Each number is 500 + 40 x the weight over the matrix's rms, rounded and kept within 0 to 999. Layers, rows and columns count from 0. Numbers have three digits each.

# v: layer 4 attention value, 192x192, rms 0.0355, rows 182-191, columns 48-95
# o: layer 4 attention output (transposed), 192x192, rms 0.044, rows 182-191, columns 48-95
# up: layer 4 MLP up, 768x192, rms 0.051, rows 0-118, columns 48-95
# down: layer 4 MLP down (transposed), 768x192, rms 0.051, rows 0-117, columns 48-95
v182:490448457614536538477562496461466540474455483577519480602577478479521568514516562425587563480465388477454576496455528492466511479431454482525488
o182:484516511474513461567474431476488529497485483422558510498493501493535471538610462537486482540470544477496524472481409503520501503591476561426470
v183:562507552507586486479520477515515507540444472497520558521453525463545452438463531462446407438500474542513516617542525530375534491557531415540535
o183:522524556495510606509516509528494489470554527527525444492545539489524564442532499487584397457572497573486519447461499460564414479488481554522521
v184:435448475534508559447498491475508606480509515454505500614461574449530537514527497466529482516430453480477460507494561477508490510522507534445529
o184:487556495414491468578500540538479496529461535477531493468556472498519512479513451474498526540517528457470541399498468565518577495484419554494542
v185:515456531388533522523531440582393500544510525476487456490477562490476486517469494528416514519427454506489482506579415472487491488413487502539554
o185:490500547560572520514474565503514496495491446490514493491536433465479476462492438555478461560559452518437489527478452562468468520530543457474562
v186:448518469545486468469499534546536524521423522516449512554543512499472510552597505522547566519429407533582524477565531559575480546391552487468542
o186:491463538524484511537481468462524522489444525509546531476518470546492565415508472454478533457518531508439538477474526449577493434452477506495555
v187:484478548556503408478499579529539481474504508464533446573455511489450500567486465529538499498469540452501394487529493504538467526509496484503494
o187:537451488486440477487461493475419558438526479521480559488491520515492503516501487501480481525521514590474456519456569501440536462492506548522567
v188:450463481494551462439486535570407481543511467502526521518536463508514513501507496441479394509569519521442443446487438483560562540474497503474513
o188:482517471494445426524487444487512486524433529472428525456454520550497498536483490560488468485423490483500548612444501406529445465489509523557468
v189:486544433441484499489455537521504439600514528555546427574439418452468476490523494457467561552399449487481509562529453498531539499458528556494529
o189:506480525517496425548430434479497510445476502529470442492491534524552488493503405491572520486547492549490514398511467516455513512490497499408531
v190:479519516514426546493546463491458518500422522455504514513530490544484462446530504514486553469520480556475516554610546558424523452553463446565470
o190:516520543410518474514520585476519542548516532585490509523523501474570528466429585499479509476533533493504579517552530527457506508485531466522527
v191:498469437457527449502504536490375542456465584423484507457485507559425456592506498555477486536517586489429477478517518530503475424474437494474540
o191:506573510533481433500514520465570483509485391520561560473539464481499495434493464406497508493546483523514566529470498549450488512523542479566472
up0:458533478447474553530419518496539538474485511528499532596545499469456463558517514491531490547544531498496525517506584531493502504471478539442453
down0:433455456490515487494497553551527516495473537508567488494529533525546449516533461514596515490418497514479461508493464531514527517500601491467546
up1:464464480557480520503510529490505480519411583549415449508502517492514430576524548492549510472442497504469476554468485544491452472423504485431511
down1:492531492473478515506538507492547479499591434485538509489527569445406504412528517545493453483424533578473519475526458572498516525492491588561457
up2:551423486483518455456442499476479468520509448444517496541480491517497556517494476547557482549425467526490474513469512497498552554455429543531435
down2:513442494518411493549440451516527474580508511556489490513497536473535459488520489565507518488562411530471543510535463519547533453479521499441522
up3:468537465429553537597428521512487509548445540583481442520530533457486491492452510560502442543492489461467420491515458478490464541469483498573466
down3:512545574519503503460523531517443473530537485458506534480466514533472491439479480407445514538525513554526552549501457547514441477480515468518560
up4:491460496523551484467483440514533459465518399518524465479486429545492458485541563471507534574488566499499485495501488497487533521520457511461475
down4:439523462483529459552469514506551495526446472451534528475501508484430554475484555522455537443476541544451409457473436471567513489557556504460492
up5:538533426509519468508439511419515490538502591534540568537506466513590460475473459496522587531485487518485533456517553507472430502508418442538493
down5:547521494477536549470424507488574553566511392487550530488499412538470482555481464491444509525408569450464444516563481585459442515555492567459540
up6:508538580492476471502457516440549476473511544516486503475459486528526491454436458522458532533491442524586558521575378559459534469536510509565467
down6:532553552542559548512527508595514539496513502445428475571454417497524537478520456513533568565527520509550518436460575490480530525506414505513495
up7:443516423458465474540462619518569528456503565487489481506466458512525534549549482532567555602452543529510517529467448507499544515472505575437433
down7:488562467516423484466496507549490474418564497476502481438537491535499486414505483522453472450551635517517590476465433495503435503561498430468489
up8:543544533544446580557483529458530522497452536468548483478509496479548460523520422519557540593447566561547499520541508643484499518523458535491495
down8:507520512488532492505524541545527544489464550531421455493532509531486530489562490475484505519521498469492524420516495447486511488458416528480489
up9:561474459505479525453489581510535522492541530588483477504514475518513487538487502469465436527385455519533480525574534512468444502451473491454528
down9:433480518430515478505515529492533537483507546507607534512589450573575487509516480540543557506505472489531407513461473492478482512509438473498502
up10:498543488461514499559472541479550481481459485504519467513457508458534478450566470466498487538574497454488506513514530533517521517517520453473515
down10:528539480482462520437485526609552503472571461531461476453477550461492465468497498509507548530469478476464529506520429561527498521447455584480497
up11:502488474429456575505466492497485508512453517496432540524522488545499459507449534530496476539503503485508544497557510438548501538484498497482483
down11:574431442507469494483529451579528481577564488536529473505492542469432538484554486476514503505563451575534500495468538508452549535484515511480523
up12:457555546489452532484471510492518462511454520437505530555519500470597484508491471501530438516462531549522456574461514473501446573475542537446431
down12:447457481514530511497563532497423576491530451517523480517454446487439546505497470498515507485555456479503494512437500495475501492518433506504494
up13:438449590428490432487458508489508462465494486558511519502481538536490487484471507488524484540499504486530482494505501574509539470591546483482452
down13:539461494580536516540518505485459437574528497470428543431500494463500505549558560446538467480521494459536495580510545481494496494500520468427546
up14:516538507505469556499503554460549431554513470509519509504515533550389525522508449510463501525431441477581479515428427480505551560478513516435463
down14:490499527421358399481453538497511478487449479445480446538532501521554585490431529514442525455526440498515556546493474496533492516448539471540496
up15:472547511506507494484462542492390474535455518445493475478560458490517477542505507484559431491392493521440517595505532499496532454545494479532439
down15:511484514567438550473526518543512471521487515467461481463532516455556561483507512543474546528563469431452509530509469498454537544491502502470518
up16:449516528478480521464442533481461485487505600553500550556468465565518495538454481540502602538476525517456475458480497598511461456544542431509534
down16:495598503504538453517522432510557532527505462403517533436464506517497469489534500495490470521505488516506497494491523544499563571557503551564536
up17:538549542520513439562556570516490496518482451431504530535587509471560504489489434500456450528512441469458540485472518507561507492498485539493471
down17:431519510484560518477538504429538490446568543465514448545445386477488490522576490453518501543516509515473513526554495504473508563569531472459490
up18:503479501542570524427428497502499548508602420552502504523537533491536519492540399461460572476510510487525520497539501519530498523451471473529481
down18:532553494529437519534432483516565542477508485526582493521525461489578508484528546479415567556479488519522525513505539541588501526524516505453510
up19:557516545492458476510463547581384547523578487504487448520483488423469478456483490415525574441567505478489403484561497515480481501523469467516498
down19:508550476467560599499526524410484437486518528530501496454581448489534454534532497453565457538564488456492559550489486384529521484428469534518544
up20:489457489558539545568490507509450545452468548464404494464494501517548487472548529535478542481434486476483497491507521530450545522491482502575466
down20:430456464527539456526467511421461493506436466464523471507485529491509535529427559549544424407497538444478568569458561468519524501453568480474462
up21:460445502491529436549479445530495537581539505480527532551567494489490501549501542515516577480507475482472484442540479521532555488495500507476551
down21:492504493450480454482399517578549497498496476539518485466436454484559523494504528515494415488486472462499515502536501522475567460509444520451533
up22:502573543522489481418524459568530534541487543490553522518437536487480506479462412494469445590449437419567481486552475511583490512488506472505511
down22:540546493464540580452454514556480517530489465488480508521522549564559487476518571485503575437458551492560506550463527433568539518498517520522511
up23:515563498508498472541440516483485475510454521485523456525466501517561543540498463509530517518486572494439507581512443515525497522517494469510462
down23:453563433623467503491536481565513421471452484430488553494487505526541504493510575464521493549473487512515526579480572557495505392488547476554526
up24:467450552535481496402522436485457455466440410474519461564498455471509499422486516514477470504481429495484515558484488511490479547515491524508489
down24:536564517509591472468470517503443483550530560547514541464531501553473498551505480505587476486495504489528445453511530537524497467449506523506419
up25:501539467486470456544547460546490478458514505438505492534474499457502506465521460580498540579491543471452502450417575523511592583510513494488467
down25:529487463460508539454411522374470474515564553485464445469516471487424406467538518503489534468514560430524542505550505427447407477511438514575496
up26:525560513514503458548462498480459475540508546565526467546541503547443452476501488557620507524530465486542544480458538485540508533499462472419513
down26:519558559538512469479426438388457454491604565468455499542457597525475537569484510496540516488569500541508474568456527461599484547438546468420507
up27:499567545499563489497511521547487505526408478527457485489521502545535426587560526492510481433512556476496500433492448500510486449574496501455491
down27:487470481442625460461586497487526598528515456486524463496544434422533436503504469483415514615424554536456454436455520491455458520528489516491543
up28:488516594490521459553466508527464544475465564502454472505497505602503417490478523536468551503505478519494446502517573449480430517562525500479464
down28:523491459494463450452522469545534459418505541546561484440482484505523547559510456582503522503515442495582465470614454508529519526561441487531611
up29:543491535518486455475479494486484461520477490549555520422515507528451532466498557563522466580471502479491477488548591451486499518471432512464462
down29:461477566535450512438544475476414455454524424465448449521457496477493515521494523401484573554452499475479577504494475569548429523535504510527514
up30:401516491478487515473529499490516450518550513488447541513545508474474487500487446519452416461430537501532483502529487519558572563530470548497544
down30:560464540542526487516517492500496526466474543538563564470421514490545533503502483469474486438559469512495531528545443520497478475638437460462499
up31:466532556490569441535449514530551501581559497479586520546516472477523512484504527517490544496399511495504412513441530480546503492532479561487556
down31:498533484474459451542551534520513518517589530493431510547573471527448570479452470453484531464484459429533422530587508557507485462573530469505437
up32:503452544488504450548510521489527491474494534539543460542494439540530565455475530515625489516479501510474521436544519532508440484507529479581556
down32:527468463489530481498497417480454475520471428479500599481483483447546514473458509490461483548477481538523443553560516491496546489464442581562460
up33:506483586482465486520538477527502503467495483517494402537489497443525575524444458530451490520440602510489477519449529503539518514406504472483471
down33:543525644472517558491527476485458519477538513452464432533427504459568479576471514521441458530509454506549479467540466478556519461565509483483498
up34:455508477554512609420479519441466569454560554483521565428443508481548633518492482478487526545455557495463494527438520533450454508506522518490532
down34:502515437480487446508501449471499524528499562515510468463526467421473455495509509549483515472557479559461483459524445513409536419566458468544575
up35:453496468435507439533522552422467428493474516503453487544491510502507479437575459457482458587427510490561501500503474544480522457502563478521542
down35:507512470488543477465497487554457554499507458595468511455503513503459503534452525494440577446539469490521486437531451496427480518575474587431435
up36:471496494519540481511544538493511536428495468515463434503508534499503453472485522557533428534506493518558554439525476468487585501521492586514430
down36:486489493460475519481475466576506413532552459552434508462482523485544582509484480484506490497472448532476544513537504484497463473474494473497555
up37:534459496489520478462514465490510495458534489577488521454474481451475535471449429454546470493541584436513481481405576496533504530470461472506495
down37:461487529477506465441478458460496482479494549521466539544463494437512565428456473562529540488501480515478560556515551475472534495531495465501530
up38:521521491525507477496535502522456571471502458473591518604470531448492453463583457470477498483474523522470522466569452488518497496477529485467490
down38:454491467482455477559443410481496402440549428574524446483529424474557533600485469523496499514548523517434504532494535453521559505388446535419489
up39:432535525477563415543483495469524551564544468498477494540547488515543495482510473462464550535579453542479508470532476521569498539495544464479457
down39:490448495490506496475421563525458515498545602426465581479478448524524556504479472475573505503527530490521601466481485546499523424553439445453484
up40:536454632443518485564582474450517479512577544490457414480463431536519526559475503484467503490476425521551470508552496517544502587517502567436501
down40:518535537544459446585514612470492534464569525544498466507523501456528474517538443538501518496508490545483496468530487479512496486491528485503546
up41:566489506487550537519459499502498470549534466528475470505454434437488516517512522508567539550482472492505430502496542505383533466459454532489488
down41:512495569569568440495468495452520511564499481537562481478487461486516502427505482515486500500476463540556422489584486457459428527568467483483525
up42:487464463525512569468521457456547504453523516406448495548552525578520461547533545465456463543445500456455502555536526439493606492490482501446470
down42:482512515429531545469525486593495462497507484571471474540490432412471492456431519563543562441540491559542468520494510517583473530538473541428481
up43:479478453489518520498530479465478433478527521512455537480557491590522577487505527537471469500521514444441507435471507467519526516512467465441454
down43:504581501494555528543467526480526589524481468507534447459440442589525486434490465433555540510558444501485490484475515545513515496449508505471577
up44:497527465567532480553509473514490504511537458549501608491531438519562507540474504467524590595511464440534554522515440442459406535473506531601514
down44:507411488463498511533435452528460442555506489474479576447497444546544560490434454448491500469533541456558489548481453483548455545572489448504472
up45:522495536499491528490509524517543563506534514474507513522516481540451487432517487474477485542503503551540495547488539508525542556416544485518548
down45:513518534532505488538471563468486488481500481498484491561493500509544498500499496560537494528470477506501515437564461502536553471478617548528503
up46:502472545617579500509485547548501467499478503543461490538421555418513512566462502467483491513460523557538503485421473430477587544473411573529553
down46:581487547471424481451429527463539521504466491424460475464542536568510458490508514570466503431567499494536490446456484428578504497502548550446503
up47:495515525502526578466489529483541488444462510595540558517459426503531545503357490451493457470530473499470483483501437514492486538499495442419445
down47:518566540479469474520499511535513511456544470482516477476515596535528468531498534447508494525478467472506496464479588500502498508505522531526513
up48:501558479555497462519487488464596511532482523562571600458522476471505527502549478485533432511525471477423515548501496534542488548540501485472423
down48:520525457507546445490482464574559504494451542441520475499495575522494528462367405508487521465504422504539499519448480511557478514389492392560479
up49:538511485471498544481464491505468538482489531461515530544481506459566544572431529537540512490555430562580436528486509415512438436500476500419441
down49:479474487509529403398473417421501482502476575505489495539441494585479422469584558493481549546547456478476555524460390494478493506492439436478532
up50:587497528567503518405467467469563488430577532472483529504472504512547387501452472489538536492518510467469402503459464480525512494553475443461500
down50:544479465484518427457460404431575459536475537426515584473505476511485474477528530437442486459544485477501412468438497471541542487509417505463536
up51:469538538512600481514446445568465542466464522487507506470492497603500486493488511536491549525521483509536539473524566518433484484550484451498527
down51:556449507510472483548480515489508484473404483525511536480506537580470605529430490554414559506534457470580495448496540515500494537532469575482470
up52:463509482481512473537482468465465516525527482491477494551527507471513500536427456490576505519487483482543526475442536490479467513427554465474461
down52:488466535452539477506474509493529476491402500544429449559509586496542545536500567478540487470454603541410529505550487541473517484478497476476570
up53:468553436488508562473423478456509472515567504552451496478543537466533499464459511513484472585499536496455439523455568442460601423473442532443533
down53:494515548530491540514545455581510522525502515497485524466457513462446469455482461475483451522483506571457428457461503517548456492523471510497505
up54:432552445583473510521544454510494515485493494504498534492463444480507490504492552498471492456487543524520557496479529488469536503506443529462403
down54:476492490471473488515558556601545491510430474557492511495491529530515494461519502438521521506413483470502452508437518466540502479461543510470457
up55:470503495446496439468496517529439468512457537479490467493520506537563499507473542497470382536559500534520478508544530472475538474530473494463518
down55:501503486575462495475478511517530539465496509561534538503542527490493484535511438484555507504456465536492541466510547466532566530486529428486499
up56:537541501516422463505505457495504537460545427518427571528527495536508504513553561424516497466512521490426499534491492450447550430506490509529462
down56:522516436571492508501438481503514528540445445519552506452509520551509566513468483436555441513489492463500497475420552501561525504477486486583543
up57:538459518537517524512552574508567452546500508512525542503500480509509492480494545431453502573469478454550470511418562545474482512504533552432517
down57:483510496433523466595558474492487539524431553564529442467525562462540455494515471451440488497498424557459457515495579527570521464472526493452521
up58:471535515460527484492537545529505529456429516465467489465485466550518534492536535596582488438489524489515493568528542514488489483471506466554486
down58:471485527519445506515534456458532507568505454477471442480501490526551529498501569500531495556565565428490518544562533584523508465517525463590514
up59:483451519486518528518505469479422520455443481466512497499533520479565504533539513515525453521449488469512563509473549485547501574488493429531485
down59:382504520533491546560458527528483488447482416536408574506414411567515541524466517562510531549444463496449486519526426553479486471507532433408430
up60:434570542509512453454505504501448536466527505540513607538504521516552510526536556488459486505467546471549495500532556525566566563517460501566511
down60:535513508445448446502537519495501495463446545504441507415465530525512595532473500449499467551503493501493469500469434521540485525473541472515526
up61:528445472513478451543494505483536456586499532546467486457538487487509465497470508503443518510482478455538433489434439447589503460529489447525536
down61:479518428528532500494420550526596413483486482512520517462534463539454433457488531518586530505464524560460396540578429514441574525542453432504558
up62:463475539541459438527511502558452492455582494424492574492456470417503491508531516518460515468424559522497494474514545493483497461498557434598532
down62:505536470511557449468562542571497560498560438564532501583516449487464493508561441462553444562454508482470512517528475493428462500584503425456497
up63:495531479503561538428510563461472516444546582554456466447542541453508501545540499548503520522526471479477550489462533595464542454507531491541466
down63:495533471526450518526512502524543546470550459523544561551498447528427579505512458454517455470494501522463446481493457447558530497511515485512498
up64:452504515449509497562505536527545528475502501511540502579554466537511499536478491500526517498531473492477471495538542554526502481495482483438447
down64:532473511522502502453530507438408486495521494485486491467547456506545465506532424554515491520482459454478433496504563515398466442501489529507477
up65:417551517539466446504476548461465474546521499532449528531543533486480427513470478518470504456587490489482488533490514475515510577506489490526503
down65:526488580505507499458453502462514593516467485534527499509569453541560532473546532446494470470508452492579535500541504550474497510486506543490440
up66:467476520512464507526510485496522543535481508540469518491533417473490522496429543500509478465570536487472491502508481473526492466498588495511510
down66:527507462502475522541488511490526444510552479494447452520514578478532471465543403529476486495511462507525402480529450489549529511552532469493551
up67:461538520571445538604497482438519546502485499481501530439519452491485519516522524551530507525490557528531513486535518495509499428544453468491411
down67:531490557502538496487509479509459493467443501444446474525521445487546525491516581463471442491574586434484522477431512450466553569496537498568470
up68:493504506494538504556542452521543544466517535454474522529521480514538504574479520520519501517489364529469589525512487513480522503506506426490518
down68:520548471516478485449500496485518497587463478495511511481515495533504497432555464507460485523442597543532524497498461523465511510558534473474551
up69:500545447505464473556456456491465496459538451498532551505620437591502518499480449567433555478526548540506518524490561542516489419501489493430515
down69:558492463554508555539496527521521481533484451553494465445464466472510488462474570505439585443501447458519499465553499548506509476483517529506514
up70:522534510449503495539580546532490558485495476425493537526551494495494556499548520519480514486481573459500505429496476522529530457427524505510510
down70:500561448474496532500482444469448592544517478503457505523482529449524483486544480490540420489488463463478524477466531560594513465457476513551575
up71:550464514488466471445481505427510468450537550526480471501535495489479443561513511567470473544504497504530516470527515496513552481486400550512501
down71:553414521463486518436515567464519481474470509550460503433524544435499519588456528556510458520515444512471528503535533458543572445490384485518573
up72:462515527527556482474474482456507557467549512469516537448447470527590530501562545521505460504447495496485527522470519428499527527495454485511489
down72:508515514489451447546447505493474473498506465474504513558507497478482496474514467447503466487451422510444495480449504505497430506505508511518540
up73:440547461373504504535495529466497441476461478478468516522519503532526523508438588481424417519534517501550473512555530492510462407500534553416495
down73:516470421552476502422516507540514477477510491521487509467440563521432416541536444525534519514482474522476544534502440468509458544478483451568509
up74:489532459504411563512555460488579493568502437518479501530488488523537510486406472499524482469491473474565451436491524466479518507432500569450569
down74:487454363485558505428520485408438543475523433524546495541432498504486509564514499472472447507515447521477419500525529488528500474567468503529484
up75:514447536474537507491473470501425461513522548542486595488481498511480444573516462463500550464555446491546524495460479508465541562467500414543536
down75:432473561489511555519563494505574490484517461491541548541430509501519493459519562539504470484503512566500516507492543534530521508481504420398542
up76:506454453499526534414447530501446461429520470557480554508456544497543446515457486489547518521468522523504559449520441499464551532412474486506436
down76:505579533516505514518500549500480538563483450464482429495516481440488488439500548529481571479540459466584488547533477465525546499520524420528566
up77:465444541445514606502443476483495538491510498494487489504469485441454520469490515524496560604527485468511461421525495548448503489503535518481508
down77:436516468539522481556515451520535510475544525493543490514570415483450518458484508554464536524548464530511506514531525501447487581510499454480525
up78:523417505460493428499525507545511541484560499467460536492499528446473570517457500493522494504447509568543463562466515518503545453553515485553486
down78:492508487489496467506523482478486464464469569577552471480522503482471476512540530492522405499550443555470548504539467472479468475501511506418507
up79:464543447524428508553548576474492409507461506532479478496510530506470501473442484534544542464499525441538517446470423578524558566504490440520532
down79:527428436520513559528513533510478511517500516494469527503467513554570513565503517436555466497477533546425509512457566499474482473519498531538447
up80:503442533521456524550494534458483484441510462409431553465501505515485540522574434450499488527470527511515570486533459515550534445499438521425407
down80:466486481481512495459519570472485461475487461464495619481455499490548470438546496438447551578436479520498538549483496597507435462511490591501500
up81:455522437547570515503471583538507497495531511547472503565529462474523543508507532533486497471481546481474479515530460508600480567461466555427484
down81:504486465474469465492551376486446583549458491488544471560476481518467438532512463472536495477468515519477477461540598504467504471461518458518504
up82:481446526496429467545467452466449483516474498439436531491527495482526496508507448511496530495495556451492444501550536496463552448507532523428539
down82:484502607528547542465437574463595500530491477503455529481497482490538531512463457486442584409550490542468497518545455546487545521534459484596541
up83:546494558530499573513447488423599441505455454476560479470496563506507550533449542494464478535508497491478483471493505558450551556515414504466503
down83:461520488548419492451541535485485577510553525574467469514502514494513437504516534485429584474567474512481543552471481495529473459566458473397474
up84:463489495514534461508480514500517383499455497469472496524466535487586528459512532509503528514489417526540564472502533478431550476562473483432466
down84:538480516465568503575473467531542515479491517511484545504541498529514471464544493543484503479516597467571464536436485474536421487513492600515514
up85:587479529485502483508437490525478494524532442542506502499511439518510481505469513467526477522513423513494506447468466449420452544452517495486440
down85:480486513523535449545589490508517534428494490468480493498472532551503476373561469572423513512516514490501471487477448536536452501490433471477480
up86:460485555509497515498452576500416529500504453513502480507472515469535483523516523584471546453414510551469538466499437459464511470498480478466478
down86:488465503454528473483492389477496525407458530526509521535555497490422531515529486489454402439503458560549466513499464495521494455445481497460502
up87:583491469489525532520438560556537532506561591490524501532495506514496479496477540455585442566521452484486535442558504451553537496477486445464577
down87:547550438545497524536529507475551489550422462501486514468536524545489513512456475521482487557477468561489529462585483567455452544520475538516435
up88:413514522507547383523472533552497510529498483517513464535597466489493518557464471405471488592453390440494549454525509506533574537479507558439501
down88:497483414525491494502494537496489468512565401514543559456491481466444500505567452551532522533392537558498448453515487587529485448572496461511478
up89:513526542455485554557538423464573542496495555537490554532489532505488460532408442589544523554496475506483461514517485500599525438491466531464493
down89:491556517443509538500492474493612514524540482478421520496454517475580496536475531565498449472529462578501460440529516547552531527478527557484468
up90:486517408500459470544437486491434477498493484500508535521502511500469497527478457453439427484492468513526533608442433513441560447462432520434593
down90:488471561523465465554433539505486482496525483493515549551556509530552510550480495542548526546580507477450503493483564444530494474493503554507589
up91:522453478527507513505500488523515428439510409470441508463487488542546546508424492496498409529481483440462613512541520501519462537444451523517478
down91:472473519456587475480528508391412516489563496447519511538561501515489473448618534473528462453560520504442458482487527486426556486513511495502575
up92:466526598509580460518452495464496478475531460572522482496511489472480449546516491513529545498513547555542639453537474485466564473517431564481478
down92:444484444527551405503522486449509530441513513462578451503521522445496547477526502489512489505439563545490496453508485467485444529514489484521573
up93:528465504498503487544498451396492576471489483565450465471567503435491502522505492415434443493482460414449571501513491477488487522470418471506527
down93:499430565450447484467479562490571490491448487416560562486517539582415563470516527477442495476493504487493456467516553503479526551480512488507474
up94:553480473409576492490550454510532466480465470547465543536468487513475476502452553448568542562560540480487465458499462465567522529496514484498503
down94:467525503538475484514484493472439537496463509480475500466536430495543448516574471546503537531470492568537458491510467539398467472493538445506525
up95:495479509533425583543544471532457565510570487433486459502523477413548496521455541575488511583420572482514505469518518578533503470515437499463467
down95:554494484469541494536508507513494473432509464550470582512523520555494543483524513524518452484559469509461597465549516503512517536446513558461524
up96:529518515479473510513479505453480509494479556565507568435486560515557500526530506467464539553511472511487502490479492414485459464509496490499530
down96:596470471470519588569487526525494592477427579474551465510570495527463492469480552524417537477434501552522478537518516491452451538456486474509570
up97:450514507467495427386503509479619472443396503518468496570448484487490469445482504517494505516487538478531603473531495604520526439511468565473517
down97:451520473459537497494535493460495476523477427499556518521394524539450507472434465454466532545503499529449566436408517447478364487467404543529439
up98:496464379528454489543476446522454491574507544483489492478438467524494447494576459519450516512503444558505470482496534476509539493567521495516577
down98:475550539587416497550513473526553495481536444539504477493516547469559483523472465541556488455446501443573470484498450546535535441504544437463509
up99:549516510471519402470556443509493477551556461579496518517503506415486513432455521425549501536462590562521457471561524552545447502514528472466510
down99:531511489517489603411459579492451532534538439437501550477502427489560473444485488444470456530541550461488455506454507427434465482558545519539485
up100:510517616512495585526523497499465481496414491472517493508505494469516542485570473453490570516564534541493537486451504540525470553485484483504541
down100:475442560520499564407469484516475511429521418463457518532501442497520555499484485523477513486531514528540568436467489546518439522507487519478511
up101:522470462594612535541501510460524577530449406491434493426465469480520573536507530486487499461570433522509550454489498521472500561505548498525521
down101:518484519431491496517581409472444482519513557504451486536487497499479548484503468488478513530569558441504488511476567486523474485508502549522503
up102:510482439507504501538494575491535513498493498464508479528446485522540485523537462539517451494506402444490505479512543528505492474495509489536454
down102:514523470531508503457501565537465455466466410480410550502515512575497457508472526490518517432562462500542504498520540607525558520536510556507476
up103:507434523545482489531533460490578446429479472438489591501489534483520510455480401520492474522473491501595495484417472587463467493484470466484527
down103:451533501526471435490489576460541476544521519511496425565501474493531500472493472543551526425525500592458468515557493525534516472535583567484475
up104:540461531522408564485539476503489381518508563426487482478478519515511460497448507444447528448488505559559545513463480546509433429512487466557529
down104:479484448490412519587483546516487473561539452548495446556460536482531525576570498442531484550477517445486553493455550437510489454511533529491490
up105:512454508478456489520500515486507460487560429479487513477525503513495479546410474517525569543534503573512522477508495542499536559509454447617530
down105:470476488477441524524507551464480496479476547506486490529467499508465545509516542524549487454466569509437482444464481521427521498560562529500514
up106:484511544566493458526483444515515469469516445466441518548564465533518396541462457475505480550522499460518404498559540508511562449536474471466485
down106:450443494573496500558549430423466557520505497535472554489527507521479481509477519528501427460463453519465484533477511488518470516583443578464509
up107:492464478465453523526446496507495514534577460463560492467458530507497508405374396514442498512507598501507514439437530475520499431488472538482537
down107:461497460460503495504514478438517530522502514490527474398511458462406540521481542535494485410454458514553481626547525547494516458485491511575535
up108:537486552496544483487474551513561555508496487495433463461518497400519543518551542550488474504581484445539552551394507484477544601516499500487541
down108:482481532486429459507515421490494450469505573508537562519575502526462498469551541467437515534540485467489507514473432480550428511502430478502502
up109:407428491557541498493570541549496510491536520478488548525499494443570519575485514563514562456429452483504516468504475526526505505455538438486581
down109:485519420435500525500483469428536391521479496475552459465477511487444469493500489435447469510450499531485547494514521513442504500551458515440508
up110:450552454550439379509473547537532525523509446540464453542515462507380510513489507556494508503545477445470503501503496556476524490487513494533511
down110:504506567460567471494518387526499460525534474507536461518503489531478565488503473497473533541538533484515554454513542531526533505539543630463482
up111:599510459518507544540482484477503516465521536557442590580535536503569431550477480510520542463504461431454431503569507536521521463509465496555485
down111:569537529456425518504490484552582452409504485482419516492478501473501520503519508450527541574525522456572605487493578538545531550481497520472466
up112:543477461596527415505526523406525515444476542601425547536460533493510515480515621485520526424494486575504467482548504576560555553517472385466435
down112:504531450521501565537488452461515592466491506413471479461428475481483495520552472512467549518401534516505497473466573493514510590570439502490588
up113:448487527449479448511505472487532413473466458538509462459487442476481544459465589426532486525428466448516476511505522503511487575477487511497536
down113:403521534552474500539462554489458426502505489527535521463501481517499480559498468556483505491465462528475538457486499488486417502566512516488464
up114:504489532484549439407489549464500445535514532531474467522399505515557501499460494552487570519473539459507455518493521544473525490507485579513477
down114:493488472465498513504530527522455556555480552488541486584529485463531571469479423501489438498488527503463502471489478444491433416524450531541502
up115:515475571504494586494527539426426489549551522491519570499489489523550463508547474501562499423485559533495553516510502520478506490542509518450500
down115:463493489512461493538524518500502526491516476496495527524452561466446485542543496519476557579471525577507448415476504461460533427485479487560411
up116:499462482528494576503509530503484466494517457506446610475499490515523466496506438507461462486424509425505557460524434478458408472434499448478470
down116:487493471447439543495524463449436457490571490388528520540452516554530515480488500440546436451523459521523532533474528522498487499483533467532495
up117:481535548517471567452458540518617498471533522471509492464437482497513459456491527439502490490477510501457514432431566555508511477493392514556444
down117:552499453521516502440517464521532444511511466464507510483504581516452469525483595526532502470506508478552491556528528489533564528518511447505506
up118:510471487472471454436497619431528529490448529503479449567477491498483459511457530493494465521498558449449495447478524484516472506489448490474532